Weights of a small GPT-style language model, trained from scratch on English Wikipedia.
Size: 2 heads of 128, vocabulary 1119.
Architecture: RMSNorm before each block, untied embeddings, normalized queries and keys, some layers without attention, local attention windows, gated attention, exclusive self-attention, a smear gate, an embedding shortcut, capped logits.
Training: 650M tokens, 5206 steps.
Each number is 200 + 30 x the weight over its row's rms, rounded and kept within 0 to 999. Layers, rows and columns count from 0. The size before them is the row's rms in percent of the matrix's.

# v: layer 16 attention value, 256x256, rms 0.0608, rows 244-255, columns 192-255
# o: layer 16 attention output (transposed), 256x256, rms 0.0742, rows 244-255, columns 192-255
# up: layer 16 MLP up, 1280x256, rms 0.1, rows 0-40, columns 192-255
# down: layer 16 MLP down (transposed), 1280x256, rms 0.0143, rows 0-39, columns 192-255
v244,107,176,194,187,211,217,158,200,172,172,170,214,132,214,170,213,209,172,185,233,196,141,209,202,188,195,189,181,193,202,157,194,173,200,172,220,245,160,223,167,236,169,221,173,189,175,165,143,198,207,165,177,219,244,168,171,197,175,195,249,170,209,197,213,189
o244,103,207,153,189,182,158,195,180,189,177,202,226,208,222,188,162,195,211,190,175,204,211,204,234,204,203,243,215,210,196,171,188,228,194,190,201,205,184,217,173,242,236,208,137,139,178,154,233,223,196,208,180,171,197,217,221,268,231,245,195,197,275,217,201,255
v245,104,182,246,193,204,227,190,207,187,195,171,211,227,235,163,148,211,201,193,215,269,155,169,210,191,156,222,210,199,175,240,208,191,185,189,265,205,136,225,214,193,228,170,207,264,227,212,207,223,178,216,221,171,227,173,178,201,198,154,223,193,207,213,257,170
o245,103,209,190,186,278,175,193,201,187,190,220,236,242,203,156,310,209,180,189,189,210,172,213,245,189,205,239,221,200,218,181,194,167,194,233,273,195,231,211,202,199,213,175,216,219,183,190,223,202,198,165,202,229,239,214,224,209,158,252,206,166,163,159,151,228
v246,094,218,212,250,165,220,149,208,171,243,140,222,209,244,138,182,169,235,251,207,212,175,224,214,157,172,214,181,243,238,196,213,149,193,197,193,214,177,191,246,170,174,215,220,216,215,216,225,186,191,204,156,192,182,167,198,231,201,200,176,199,199,219,166,205
o246,089,168,184,220,188,163,248,241,238,229,159,222,207,186,179,253,182,182,215,173,187,202,145,176,210,147,139,221,241,170,220,183,140,176,218,198,237,178,229,226,197,194,195,172,216,241,220,182,171,189,209,188,217,213,224,227,214,249,197,123,171,246,236,213,210
v247,099,147,254,215,166,187,137,188,227,194,175,208,154,176,214,177,154,232,198,233,179,168,177,132,174,215,203,214,190,213,127,178,197,220,218,183,200,208,173,184,266,199,204,278,266,213,195,213,218,200,153,244,235,214,155,197,218,152,212,201,247,225,228,205,137
o247,096,209,193,228,197,256,160,213,166,222,198,199,178,274,189,239,200,179,173,208,186,236,220,172,184,224,148,216,211,126,124,210,153,190,220,183,192,257,195,207,169,203,205,168,141,188,175,279,169,202,154,191,217,176,228,271,187,148,193,203,202,297,209,254,257
v248,103,174,215,203,213,178,213,205,157,210,178,213,221,215,231,239,207,252,206,174,224,211,202,183,163,175,212,247,219,202,196,198,239,172,200,183,171,192,153,214,203,185,221,175,191,191,165,180,239,159,214,162,162,237,197,184,162,241,194,253,180,181,205,227,244
o248,100,186,216,174,247,183,160,215,197,212,213,170,179,236,210,154,254,176,222,205,219,219,179,198,171,162,197,219,208,186,156,224,182,182,247,208,242,159,229,183,160,190,240,229,186,225,133,192,241,180,214,191,193,199,163,172,267,237,210,221,175,186,217,199,229
v249,113,169,185,192,189,159,205,202,193,207,177,195,174,239,155,222,188,243,205,227,135,148,214,207,221,247,227,162,150,221,167,171,211,267,187,184,232,179,207,176,232,199,162,192,178,210,179,208,187,204,204,200,220,232,186,143,163,208,181,219,188,218,145,280,217
o249,105,183,192,200,211,224,207,277,252,164,209,208,180,170,208,178,195,230,140,207,203,219,223,218,150,220,134,200,145,184,163,152,204,177,179,189,167,197,186,204,229,136,219,189,239,183,184,223,198,180,198,280,166,209,190,182,179,184,209,142,175,246,199,212,199
v250,100,166,165,148,192,207,163,205,218,246,162,159,217,232,190,159,183,219,181,212,164,215,212,178,222,184,220,227,189,207,167,208,230,191,221,242,190,171,229,226,222,233,173,190,171,209,156,124,207,176,211,175,208,158,203,188,236,219,249,167,198,216,159,223,191
o250,098,173,200,199,301,258,163,189,238,227,226,179,190,192,217,206,215,170,248,192,180,220,187,237,210,204,174,234,152,175,188,206,190,198,232,169,208,241,145,182,163,234,176,209,217,173,209,191,194,189,226,246,212,219,201,227,245,182,226,200,212,206,216,208,203
v251,103,197,229,177,228,213,187,266,215,215,183,162,177,171,168,233,195,158,178,161,189,209,234,180,195,200,217,161,181,162,224,212,186,159,218,227,220,134,204,208,149,232,178,163,204,204,168,209,203,168,189,215,219,196,184,226,162,182,190,221,218,197,215,240,152
o251,102,205,197,221,195,229,152,209,210,173,205,238,172,201,179,203,221,226,215,206,192,186,209,211,185,167,222,202,215,138,200,196,154,168,234,223,141,266,160,205,176,219,201,215,209,182,137,192,210,167,170,204,175,232,208,180,217,158,160,203,205,147,201,214,213
v252,099,230,211,265,215,206,197,142,199,218,193,186,194,194,242,273,230,163,167,177,225,217,155,140,178,201,127,171,163,203,161,234,199,248,216,177,194,170,250,215,204,221,177,176,179,173,164,210,200,177,181,209,205,139,215,223,172,230,167,176,169,229,226,203,236
o252,096,201,199,141,180,208,229,196,198,281,179,203,237,187,157,176,184,213,190,215,154,239,197,181,232,237,233,226,277,135,161,174,242,200,207,196,159,210,173,208,164,165,192,206,171,215,140,224,225,216,182,233,129,157,223,273,226,204,204,181,253,148,238,208,196
v253,100,247,193,168,214,172,224,203,154,184,240,220,219,206,206,228,244,178,205,187,192,184,261,192,237,173,227,199,230,219,211,196,172,224,195,216,188,220,207,233,192,271,196,254,221,184,237,221,223,170,197,166,158,185,253,112,197,254,214,193,206,192,228,221,205
o253,106,210,192,179,199,174,215,190,213,198,171,161,170,174,256,176,185,233,223,176,225,202,219,194,244,222,218,205,199,231,243,228,261,154,190,165,220,178,230,191,117,243,177,178,184,143,290,190,175,175,245,209,230,166,190,218,221,266,159,217,202,199,203,168,237
v254,104,236,217,198,158,214,202,232,202,246,207,177,129,243,145,194,202,180,226,234,192,172,202,184,152,198,194,221,162,213,234,150,241,162,195,245,189,212,212,182,206,214,191,199,296,176,229,212,193,223,244,174,189,188,225,210,169,118,206,196,196,213,231,183,188
o254,102,171,216,226,238,212,211,186,239,231,181,176,215,209,243,189,162,242,260,184,198,201,198,230,165,228,218,182,216,188,226,226,223,217,224,207,217,235,184,182,195,223,228,193,213,246,195,254,201,178,202,229,244,183,195,205,185,179,189,259,220,264,186,157,228
v255,100,227,213,214,169,169,222,239,159,195,233,218,204,132,201,173,189,192,144,222,239,165,180,181,159,201,190,201,224,198,176,161,119,230,174,195,212,230,201,250,252,212,173,158,239,200,222,189,207,250,206,211,195,239,184,187,179,155,210,173,234,178,201,206,186
o255,102,212,273,242,225,206,232,212,182,184,218,211,219,204,192,212,193,229,217,198,176,213,193,200,179,208,188,178,182,179,198,216,142,227,184,194,153,221,163,187,251,209,250,158,177,199,182,231,201,197,171,170,230,232,248,220,176,245,157,226,181,110,145,194,211
up0,101,221,231,231,205,111,230,179,175,229,217,220,250,205,221,205,165,187,162,212,184,178,186,228,204,193,221,202,177,204,176,226,182,153,131,267,222,192,206,162,223,153,218,233,222,223,201,224,159,235,183,200,197,189,266,192,225,203,157,174,187,243,178,221,173
down0,100,153,192,227,223,177,188,180,138,166,180,224,237,175,267,185,189,249,174,184,232,214,191,228,238,241,205,253,193,198,217,152,232,168,158,203,234,232,243,131,226,159,184,185,194,183,209,173,239,193,212,180,146,269,168,226,214,197,206,178,184,212,185,194,204
up1,102,240,208,186,208,203,240,209,267,136,217,221,152,197,216,173,157,194,166,205,229,229,180,199,188,215,160,203,200,150,217,241,226,222,187,202,234,200,195,219,200,178,180,220,158,169,221,169,226,247,204,257,180,166,182,169,255,163,239,234,243,162,213,176,245
down1,102,182,161,239,157,199,219,196,266,143,211,171,217,207,204,223,200,146,199,148,163,226,177,232,145,181,217,168,216,271,189,178,219,186,199,239,239,211,247,161,217,185,174,201,182,211,167,215,246,203,181,202,230,203,160,169,191,218,236,201,179,196,223,175,257
up2,098,229,150,171,218,165,159,225,190,197,191,238,233,222,202,211,155,197,183,234,145,253,164,186,201,157,185,204,182,199,185,183,212,192,239,171,173,156,218,215,210,203,180,195,203,260,226,130,188,193,199,166,181,195,144,211,189,199,141,203,168,187,223,201,192
down2,101,218,138,244,209,217,168,159,232,174,225,181,241,198,234,231,215,178,220,149,231,218,238,164,202,235,221,122,148,218,230,203,204,146,145,228,202,198,202,220,198,184,191,144,225,197,185,209,207,226,228,155,203,201,136,240,208,222,133,221,242,231,187,147,199
up3,094,188,194,215,190,195,217,169,218,181,170,244,258,186,170,188,181,228,210,184,161,209,217,293,202,190,252,166,212,180,192,262,126,201,173,209,159,196,254,196,137,150,172,219,200,224,199,206,181,207,249,191,214,227,150,229,190,200,188,248,193,123,235,152,251
down3,100,235,186,190,168,182,185,214,214,200,157,198,132,214,168,167,230,166,141,187,188,200,219,199,218,146,243,172,186,203,163,147,191,126,195,202,193,206,221,196,199,203,197,206,203,173,237,196,241,244,210,219,157,174,202,189,193,176,227,249,223,27,159,189,207
up4,102,275,217,291,159,183,203,180,205,182,212,140,203,203,206,248,255,159,201,171,159,185,173,174,263,209,203,192,183,205,197,147,209,243,174,190,240,214,190,199,183,224,241,197,192,211,197,171,223,206,203,210,195,202,208,168,256,209,208,175,173,180,161,187,236
down4,102,149,210,235,222,209,174,155,181,188,210,174,166,171,201,174,189,168,228,168,191,175,230,229,165,195,151,180,174,180,187,150,191,218,249,187,192,213,182,222,247,238,158,165,214,126,192,236,249,208,200,174,176,162,195,220,219,226,202,223,180,224,179,217,176
up5,100,186,225,241,247,185,179,187,240,194,208,169,278,181,194,227,231,197,198,202,213,201,211,190,175,211,219,243,173,165,185,196,164,183,239,172,217,231,214,180,218,163,177,234,198,206,172,250,224,250,205,193,206,189,238,146,203,205,218,185,185,209,205,189,223
down5,102,204,224,183,210,165,200,275,219,209,196,169,250,232,220,234,226,246,224,256,224,253,214,201,203,172,181,201,172,238,218,185,188,182,216,181,207,207,249,236,168,200,216,176,130,209,207,209,169,175,213,240,181,235,203,212,210,203,249,176,171,191,242,150,215
up6,102,230,159,164,143,169,220,207,202,175,234,261,124,226,188,248,189,234,192,233,165,185,228,230,165,157,206,238,175,187,220,214,205,196,248,170,126,222,204,194,280,195,208,181,234,231,192,245,210,236,209,143,208,235,185,188,207,158,204,209,197,244,227,211,164
down6,101,172,150,166,244,232,146,189,217,224,204,211,166,165,241,258,220,214,263,199,253,145,202,171,191,224,189,229,169,196,185,184,193,230,203,207,207,167,192,211,196,204,198,198,166,169,158,204,190,152,211,195,172,237,256,206,139,184,199,176,201,154,215,168,216
up7,101,218,175,210,160,236,193,219,174,173,235,219,239,177,263,200,206,258,187,245,206,178,231,184,176,221,123,228,225,220,200,240,178,148,194,215,206,211,211,234,212,177,222,195,161,238,157,156,158,140,210,167,150,240,160,198,167,183,254,139,181,200,221,193,183
down7,100,196,192,219,161,276,203,187,148,201,165,175,261,193,178,168,182,224,167,213,200,204,235,199,204,199,250,217,205,183,179,200,173,198,207,159,208,208,252,211,226,226,188,176,237,151,231,177,174,189,247,224,255,217,209,240,129,261,174,163,153,153,233,233,183
up8,098,239,197,185,272,186,172,189,203,226,203,184,203,229,220,211,248,191,139,172,186,212,194,252,166,221,174,225,208,166,143,216,193,250,181,211,191,151,197,158,195,153,173,258,216,178,217,194,168,196,167,144,238,169,191,243,166,257,241,193,247,208,220,280,242
down8,090,118,206,199,199,204,207,198,167,231,170,222,228,214,218,197,232,247,180,231,173,216,185,172,146,181,196,257,164,238,207,194,177,198,214,187,253,195,246,209,195,205,171,265,144,226,155,212,213,210,242,248,157,181,163,211,229,201,251,196,176,77,236,223,157
up9,099,204,216,197,226,167,201,232,130,183,255,217,244,244,195,237,154,208,219,209,207,218,192,171,178,226,242,210,221,178,135,201,240,201,216,199,180,228,232,182,254,276,148,184,215,198,147,180,288,222,222,176,217,253,208,205,172,176,244,171,237,192,271,184,187
down9,101,144,164,194,227,216,207,153,181,230,181,158,197,177,199,201,206,233,151,200,171,251,203,154,202,145,212,179,183,158,146,200,211,202,199,197,239,211,239,157,160,182,194,196,228,214,192,222,193,189,150,166,163,207,218,224,237,200,214,197,254,243,208,171,184
up10,098,227,264,222,266,239,206,196,196,238,202,192,185,214,169,118,224,187,213,252,164,218,177,190,216,212,154,253,231,191,234,187,222,214,175,229,229,188,197,231,194,210,206,195,175,163,178,185,226,226,162,132,196,248,159,203,189,270,220,174,220,175,149,228,175
down10,096,222,229,231,172,216,206,218,214,143,182,218,208,218,169,231,151,145,234,177,226,251,209,200,219,175,216,181,194,199,237,221,217,228,197,138,212,161,214,228,207,142,203,201,198,192,181,201,150,194,197,254,261,228,197,223,178,236,242,218,169,72,192,182,189
up11,105,217,247,236,229,232,201,181,193,200,217,191,221,230,174,197,190,128,221,190,210,171,227,275,149,170,254,237,210,241,195,168,208,209,232,151,201,157,209,153,236,223,192,248,219,214,220,181,157,237,163,287,203,206,203,204,162,206,192,199,185,183,211,173,221
down11,103,181,174,187,177,191,176,213,191,187,169,237,191,151,279,217,212,215,250,235,184,213,167,173,236,177,167,162,207,190,192,226,215,206,214,187,228,135,238,202,166,177,179,218,170,165,150,210,210,201,215,174,213,229,207,214,201,189,161,194,136,201,173,244,194
up12,107,196,193,233,159,181,173,238,201,211,214,206,230,265,208,231,234,187,199,274,220,231,260,152,190,201,225,212,228,226,162,218,209,192,137,174,194,179,196,174,174,235,212,223,217,150,188,220,211,163,246,195,201,242,164,242,172,184,211,214,156,210,182,155,216
down12,105,209,166,161,129,185,155,172,253,179,197,144,253,125,210,216,197,146,163,162,208,207,184,184,255,237,189,233,197,235,176,175,198,260,181,228,151,191,216,182,192,209,186,196,170,199,170,201,243,194,185,225,200,170,243,216,199,177,159,216,162,243,173,196,172
up13,101,222,215,152,234,202,194,211,153,147,194,202,246,213,263,191,189,199,190,205,202,226,218,153,190,185,196,192,167,209,266,224,222,213,222,192,198,177,210,203,209,152,195,188,214,176,192,216,235,244,209,192,210,237,153,193,277,155,160,250,199,164,165,212,242
down13,095,158,196,216,152,241,173,173,174,212,208,207,196,177,220,204,190,195,146,230,196,206,249,213,193,196,242,207,160,185,157,255,215,176,218,232,147,173,124,184,189,212,233,164,182,193,194,194,177,287,163,177,210,215,146,247,235,202,220,186,205,176,154,251,204
up14,103,205,266,177,209,242,205,224,187,155,184,207,231,184,206,191,253,195,250,257,260,294,181,175,176,184,168,132,193,225,171,193,196,184,174,172,188,202,286,167,174,147,206,222,204,219,196,227,179,145,257,204,163,174,280,193,220,219,232,165,227,177,184,150,255
down14,102,204,172,197,170,247,219,191,216,221,178,187,162,191,175,233,218,170,221,226,157,140,209,236,199,209,195,157,188,120,212,201,241,164,209,234,210,216,154,221,217,264,234,201,201,203,156,211,179,182,188,193,264,178,207,214,191,186,213,243,157,194,204,148,141
up15,102,165,195,175,209,213,185,214,179,165,199,179,198,214,185,220,150,201,202,186,197,158,258,191,152,200,226,193,204,194,194,227,220,227,186,199,199,213,230,147,231,172,190,164,221,210,208,209,249,173,183,167,215,179,212,218,176,226,211,174,229,161,166,165,207
down15,105,233,251,240,181,227,203,167,254,226,192,181,175,163,205,176,117,162,241,177,229,200,230,222,258,198,189,197,209,217,235,179,160,219,122,242,210,205,226,239,187,165,216,174,158,221,200,248,192,189,196,210,183,184,162,212,112,212,147,220,261,124,186,199,192
up16,095,182,200,258,136,241,238,203,176,175,161,184,178,238,170,192,180,110,222,181,222,207,214,162,206,258,185,229,217,206,186,244,196,230,173,219,187,202,143,241,175,188,200,201,238,227,150,133,152,241,176,189,189,200,187,214,216,206,184,198,204,204,168,218,170
down16,085,216,164,178,216,219,194,146,112,191,174,220,185,185,209,199,203,207,257,163,214,210,199,173,205,229,142,210,179,184,215,200,208,235,185,189,185,167,171,203,215,194,246,186,231,169,231,163,175,259,209,191,188,166,178,203,247,129,144,169,220,191,259,179,193
up17,105,225,221,222,217,230,124,165,254,217,279,223,234,168,181,211,203,229,168,215,186,199,181,214,185,230,170,188,243,186,200,246,170,207,189,195,244,228,180,203,170,208,215,178,207,151,221,214,218,201,170,177,267,167,198,204,205,194,176,221,184,170,167,207,242
down17,103,210,237,187,195,187,197,182,233,149,169,198,210,220,229,264,148,266,196,183,213,250,190,168,257,235,200,217,206,246,160,185,213,161,174,196,187,210,151,207,146,152,207,199,242,178,180,212,232,255,216,244,199,221,202,229,205,186,148,219,229,137,203,219,201
up18,098,177,182,268,187,185,215,217,231,160,152,188,171,159,120,231,183,217,169,221,243,168,229,214,212,180,183,185,140,163,210,143,159,233,193,211,205,202,212,148,140,197,197,190,216,202,215,165,191,190,195,171,208,200,165,179,219,215,192,190,166,152,229,213,179
down18,096,177,202,205,198,212,162,170,136,185,189,188,172,169,224,195,232,163,230,141,219,195,232,172,120,207,189,232,262,184,175,219,166,242,178,211,262,242,179,195,188,245,175,175,172,212,188,192,214,216,177,254,163,219,191,160,183,188,234,174,169,101,209,117,166
up19,100,201,230,252,216,197,195,192,189,171,260,272,190,210,226,227,207,197,214,228,188,207,233,202,199,251,232,251,157,193,193,205,188,236,184,172,179,204,211,201,225,220,292,158,193,184,217,198,165,204,248,207,237,211,157,124,226,208,173,201,201,188,228,231,214
down19,100,225,213,209,208,237,211,228,184,190,268,203,176,166,162,197,178,174,215,205,285,210,150,166,203,196,214,230,206,222,181,164,183,207,204,209,219,159,224,232,191,179,194,172,186,216,163,125,181,217,200,183,144,153,180,176,220,305,226,203,209,210,193,168,190
up20,096,235,171,203,224,210,175,243,143,210,234,208,185,208,170,179,158,184,186,201,180,211,203,231,221,194,178,142,203,177,180,203,197,230,196,223,184,169,189,231,232,202,172,198,175,250,212,203,147,222,206,184,205,206,201,227,200,168,200,195,121,256,170,194,199
down20,097,239,153,244,204,225,240,248,210,260,212,220,189,230,159,186,209,174,193,163,196,251,244,199,190,201,224,207,180,189,161,268,147,185,176,204,228,236,223,172,195,229,165,196,180,214,250,221,162,225,267,226,232,167,195,177,197,207,174,219,243,190,157,178,208
up21,102,211,194,231,203,198,190,218,200,199,200,176,179,176,236,204,212,203,211,213,239,255,250,228,240,196,196,156,218,167,200,231,231,193,239,196,151,240,254,228,179,186,194,183,189,209,202,180,244,202,239,193,208,167,196,247,191,209,227,187,170,226,229,207,185
down21,101,205,178,221,178,219,190,203,196,184,179,175,135,266,186,162,218,229,207,169,221,178,242,219,191,203,237,216,172,201,174,143,224,217,216,195,169,168,188,204,225,202,189,259,205,186,206,207,196,206,170,219,273,156,226,231,205,160,188,226,191,133,210,216,194
up22,094,245,222,235,154,188,202,174,206,195,229,197,175,130,184,228,205,240,261,136,186,197,186,200,208,169,201,213,212,261,166,189,197,158,266,211,202,181,243,109,155,153,163,187,248,189,197,210,222,230,213,199,158,169,158,172,215,194,213,232,188,183,174,152,207
down22,096,172,212,221,213,240,112,191,203,194,170,237,240,188,181,156,156,241,182,218,200,245,208,145,194,224,152,214,185,207,216,157,224,194,185,183,165,194,189,212,181,198,183,211,192,162,210,217,213,184,215,234,158,162,193,203,166,229,221,134,176,143,213,213,193
up23,091,258,202,212,228,182,219,256,204,213,170,204,171,235,198,228,223,213,209,219,272,193,197,155,199,211,209,177,236,177,149,196,191,214,172,241,209,165,200,158,222,231,237,161,167,184,218,191,248,163,202,218,149,216,149,166,195,186,185,234,138,177,175,217,173
down23,094,187,207,204,232,191,223,182,205,181,198,206,199,236,193,186,180,223,173,136,187,167,230,251,212,203,246,198,189,202,254,211,195,172,252,130,246,165,215,188,207,198,217,132,220,208,210,168,180,203,191,233,274,228,191,185,165,207,172,185,209,99,250,181,174
up24,100,167,234,180,174,228,156,195,220,207,178,175,203,195,220,177,179,262,197,189,180,220,190,234,182,181,179,218,180,235,195,221,193,163,174,162,210,193,213,202,207,175,200,162,171,203,162,141,194,132,208,231,218,220,196,205,196,214,227,215,206,159,215,201,255
down24,098,231,194,201,125,167,192,208,183,211,195,185,158,199,187,210,245,155,183,242,187,256,199,248,170,179,233,150,240,216,207,240,198,208,222,209,196,189,213,233,142,189,237,184,196,209,127,225,241,228,205,221,200,199,241,155,189,215,175,238,234,198,196,111,197
up25,101,176,240,176,231,179,171,174,204,170,186,212,239,209,204,147,176,190,235,229,207,209,187,148,228,163,170,252,235,168,211,236,193,167,247,177,233,169,246,231,151,144,204,263,164,222,226,233,215,208,213,205,186,207,165,223,210,228,155,167,265,164,211,247,172
down25,098,196,236,213,200,169,175,197,192,207,229,236,179,172,211,164,131,199,207,201,138,145,175,206,187,209,215,172,199,205,218,188,250,192,194,179,195,226,213,214,204,167,198,151,179,204,217,227,166,223,215,194,205,206,202,182,136,199,189,164,173,175,188,222,231
up26,100,147,201,131,190,154,230,178,171,150,206,186,213,218,226,176,213,215,224,215,210,184,196,204,232,124,164,174,161,222,151,216,192,202,186,226,211,219,167,204,203,203,204,218,167,129,200,150,226,250,237,249,233,165,191,239,204,187,199,206,229,182,185,202,224
down26,096,213,183,165,257,137,183,233,235,213,189,211,202,217,180,213,198,174,208,235,157,192,224,213,217,223,202,256,216,146,180,213,215,192,231,215,177,239,229,178,166,221,232,212,191,204,241,239,231,207,211,180,205,256,201,188,208,238,174,236,221,292,161,233,185
up27,104,198,177,203,178,172,192,189,183,216,232,200,213,206,212,201,212,186,126,169,214,198,238,170,198,164,202,256,167,206,199,251,175,212,181,187,242,162,199,232,148,197,204,167,248,223,164,173,185,168,155,215,218,214,169,207,191,157,175,194,223,210,245,197,175
down27,103,185,194,169,169,184,250,180,227,204,182,238,175,203,181,223,159,221,221,220,195,214,199,233,154,180,235,193,272,231,227,153,185,204,196,175,209,173,224,162,229,214,151,232,180,139,205,169,202,193,222,186,160,174,197,209,177,252,213,210,235,227,187,259,188
up28,098,236,204,224,226,174,204,181,272,200,185,221,240,194,221,204,215,198,216,301,229,242,205,155,181,193,134,245,195,211,154,219,193,197,168,214,189,150,186,256,225,182,224,182,196,234,177,149,208,197,206,255,189,220,172,225,266,188,224,222,190,131,209,192,210
down28,100,144,159,193,199,217,203,200,230,182,223,219,181,195,222,246,202,230,205,185,212,170,226,246,227,160,202,207,235,149,264,215,191,184,219,247,190,214,205,208,183,237,196,226,187,164,217,235,183,237,180,226,188,208,216,236,246,187,88,207,160,156,226,189,251
up29,105,202,195,248,196,194,193,147,214,191,206,160,174,203,221,260,262,194,188,197,159,160,228,200,176,203,228,184,173,194,217,197,195,210,195,154,235,174,246,205,229,137,212,213,204,213,216,218,169,212,193,176,172,279,195,223,209,186,211,195,211,154,147,226,199
down29,103,186,195,201,185,185,175,179,191,186,172,229,242,201,235,123,184,177,197,220,178,227,235,238,225,217,180,209,242,226,197,260,219,199,194,195,169,201,170,208,186,240,159,256,192,225,224,184,186,127,199,221,145,165,224,180,196,195,194,187,218,221,168,250,220
up30,102,223,209,183,164,168,179,209,191,183,175,200,192,209,228,229,200,168,210,248,171,169,198,203,159,230,197,230,174,184,189,230,209,245,222,190,223,201,246,192,150,222,172,221,173,166,201,184,193,229,207,220,234,157,166,198,170,177,185,163,201,257,212,221,207
down30,104,182,196,174,152,191,192,158,219,194,236,197,160,195,246,154,208,176,206,227,175,227,168,181,260,225,202,168,206,183,183,188,192,217,169,212,176,198,243,212,165,192,211,188,184,230,219,172,211,203,211,195,173,191,169,239,239,190,179,170,200,284,215,206,190
up31,108,219,220,228,271,217,224,137,212,200,273,185,200,219,172,184,200,234,215,145,211,130,222,217,223,168,199,150,218,244,176,162,156,199,181,231,186,236,206,192,243,175,186,250,190,168,167,216,207,178,196,175,136,141,136,226,176,226,180,195,192,220,235,215,220
down31,103,195,241,215,168,184,195,212,234,177,217,205,229,207,179,180,132,213,231,236,200,185,266,195,225,159,177,214,196,212,206,200,221,201,177,228,231,228,217,178,236,224,211,232,151,215,201,195,215,275,144,226,201,215,189,176,225,165,209,250,169,122,227,219,176
up32,099,169,162,122,190,204,211,189,195,234,240,234,188,178,235,168,213,200,199,240,194,167,221,249,218,165,227,139,180,154,222,181,195,221,209,141,240,164,212,166,144,235,206,200,221,197,184,192,227,184,236,262,214,151,222,275,161,172,206,201,141,176,199,135,197
down32,101,224,158,221,201,237,205,253,231,190,184,200,204,230,173,229,189,149,229,179,169,197,182,198,144,194,198,186,232,243,181,206,190,179,232,203,185,213,227,221,134,218,237,207,173,216,209,179,228,163,200,206,108,196,199,175,215,198,161,211,204,85,210,174,224
up33,095,186,238,203,166,209,226,142,250,168,190,236,240,205,221,207,263,207,206,226,172,169,169,178,171,156,156,190,149,159,205,186,159,214,183,160,222,189,178,228,223,194,191,172,216,108,218,154,179,152,241,154,257,206,199,164,229,204,163,193,195,223,189,189,228
down33,099,239,189,187,230,224,210,214,202,204,181,199,233,266,119,268,253,195,215,217,207,193,204,199,238,166,191,197,207,242,203,209,164,218,256,194,204,224,174,225,200,211,223,207,191,118,190,205,170,233,215,195,250,170,172,186,190,228,158,195,188,194,223,201,224
up34,096,174,219,224,245,186,191,187,175,226,175,262,222,281,164,239,187,224,205,170,214,168,208,204,220,191,178,204,265,194,214,182,186,173,192,175,279,200,183,225,152,196,206,212,207,152,226,223,222,181,247,189,209,200,245,222,227,143,210,213,176,199,185,225,254
down34,099,193,223,211,254,171,214,234,214,213,215,163,201,215,179,218,199,147,190,191,177,230,236,193,219,181,124,248,146,173,234,229,212,67,176,202,263,227,202,218,184,209,142,193,163,189,221,221,262,210,178,237,199,227,184,205,181,163,234,187,169,199,188,218,180
up35,102,177,223,210,184,222,231,243,179,199,194,191,157,228,188,201,204,235,182,220,166,158,254,252,269,206,229,204,211,190,242,171,135,211,194,163,237,190,183,209,228,154,151,188,219,162,211,220,167,163,198,232,201,231,226,208,226,243,180,182,186,251,215,212,219
down35,100,217,161,203,180,207,162,183,182,233,144,184,184,237,244,243,195,184,251,219,229,186,230,205,177,221,213,215,172,183,224,223,173,194,191,256,174,181,181,172,237,222,255,184,232,158,239,210,147,180,201,237,183,173,210,195,193,190,263,197,151,237,146,229,216
up36,104,198,165,194,213,198,201,199,175,200,247,244,219,160,169,154,237,144,195,170,213,200,146,199,199,192,253,170,188,185,215,216,228,152,194,172,244,225,248,189,200,278,166,230,187,174,194,158,163,192,193,189,241,204,187,266,192,167,171,117,235,148,192,194,198
down36,101,200,170,195,196,193,187,202,203,149,188,157,183,170,210,177,163,203,194,181,217,226,205,254,224,218,230,222,187,175,146,174,225,179,232,216,142,170,158,225,205,202,196,163,146,183,155,163,165,213,224,218,209,205,198,259,140,202,177,201,169,247,200,128,127
up37,110,172,277,220,222,172,158,201,204,188,232,214,240,201,165,186,216,202,220,165,230,211,182,223,221,208,217,138,192,164,220,145,226,204,208,166,251,173,236,191,133,214,219,198,157,237,203,198,236,224,203,159,142,184,197,239,174,238,168,160,241,176,164,263,196
down37,104,241,184,152,176,220,230,213,204,170,170,195,202,151,172,156,207,273,219,240,189,179,199,236,228,228,124,177,194,222,172,133,203,188,157,185,231,181,229,192,178,161,227,204,125,162,205,166,283,223,228,230,213,217,171,223,186,239,206,196,213,248,179,224,269
up38,102,210,175,189,214,169,148,170,221,261,194,256,168,216,213,208,150,143,260,197,168,175,193,181,197,203,250,228,221,159,177,182,195,219,256,239,267,214,231,225,197,199,231,192,234,217,209,233,157,162,160,201,236,178,235,229,134,197,239,211,217,179,205,140,132
down38,098,279,179,236,215,258,168,174,173,169,238,158,170,178,227,193,198,207,223,224,181,175,230,164,173,136,177,215,184,176,160,195,221,240,242,204,121,231,220,188,237,183,268,161,180,210,201,159,233,252,201,183,187,194,229,225,181,189,202,181,217,163,259,160,261
up39,099,194,176,201,247,222,216,142,196,239,186,234,234,206,210,196,190,243,245,221,176,129,171,159,198,220,208,182,206,231,193,163,232,166,165,171,214,157,210,212,224,212,230,202,182,174,200,261,221,185,162,188,226,180,230,261,179,156,197,180,231,234,146,202,190
down39,095,180,178,208,192,238,123,192,222,256,193,172,162,201,221,209,238,174,235,136,180,158,218,183,193,239,209,276,197,221,182,198,206,230,187,204,177,196,200,181,231,232,215,201,233,235,193,207,242,246,206,194,241,173,199,175,141,276,195,174,183,168,244,214,181
up40,101,225,191,187,227,238,187,204,168,232,169,226,251,260,172,189,186,142,226,186,216,232,136,218,230,167,156,234,176,189,197,246,128,207,189,189,273,208,227,264,213,239,152,144,186,238,182,181,231,198,223,165,152,212,154,216,287,204,217,191,226,156,263,186,204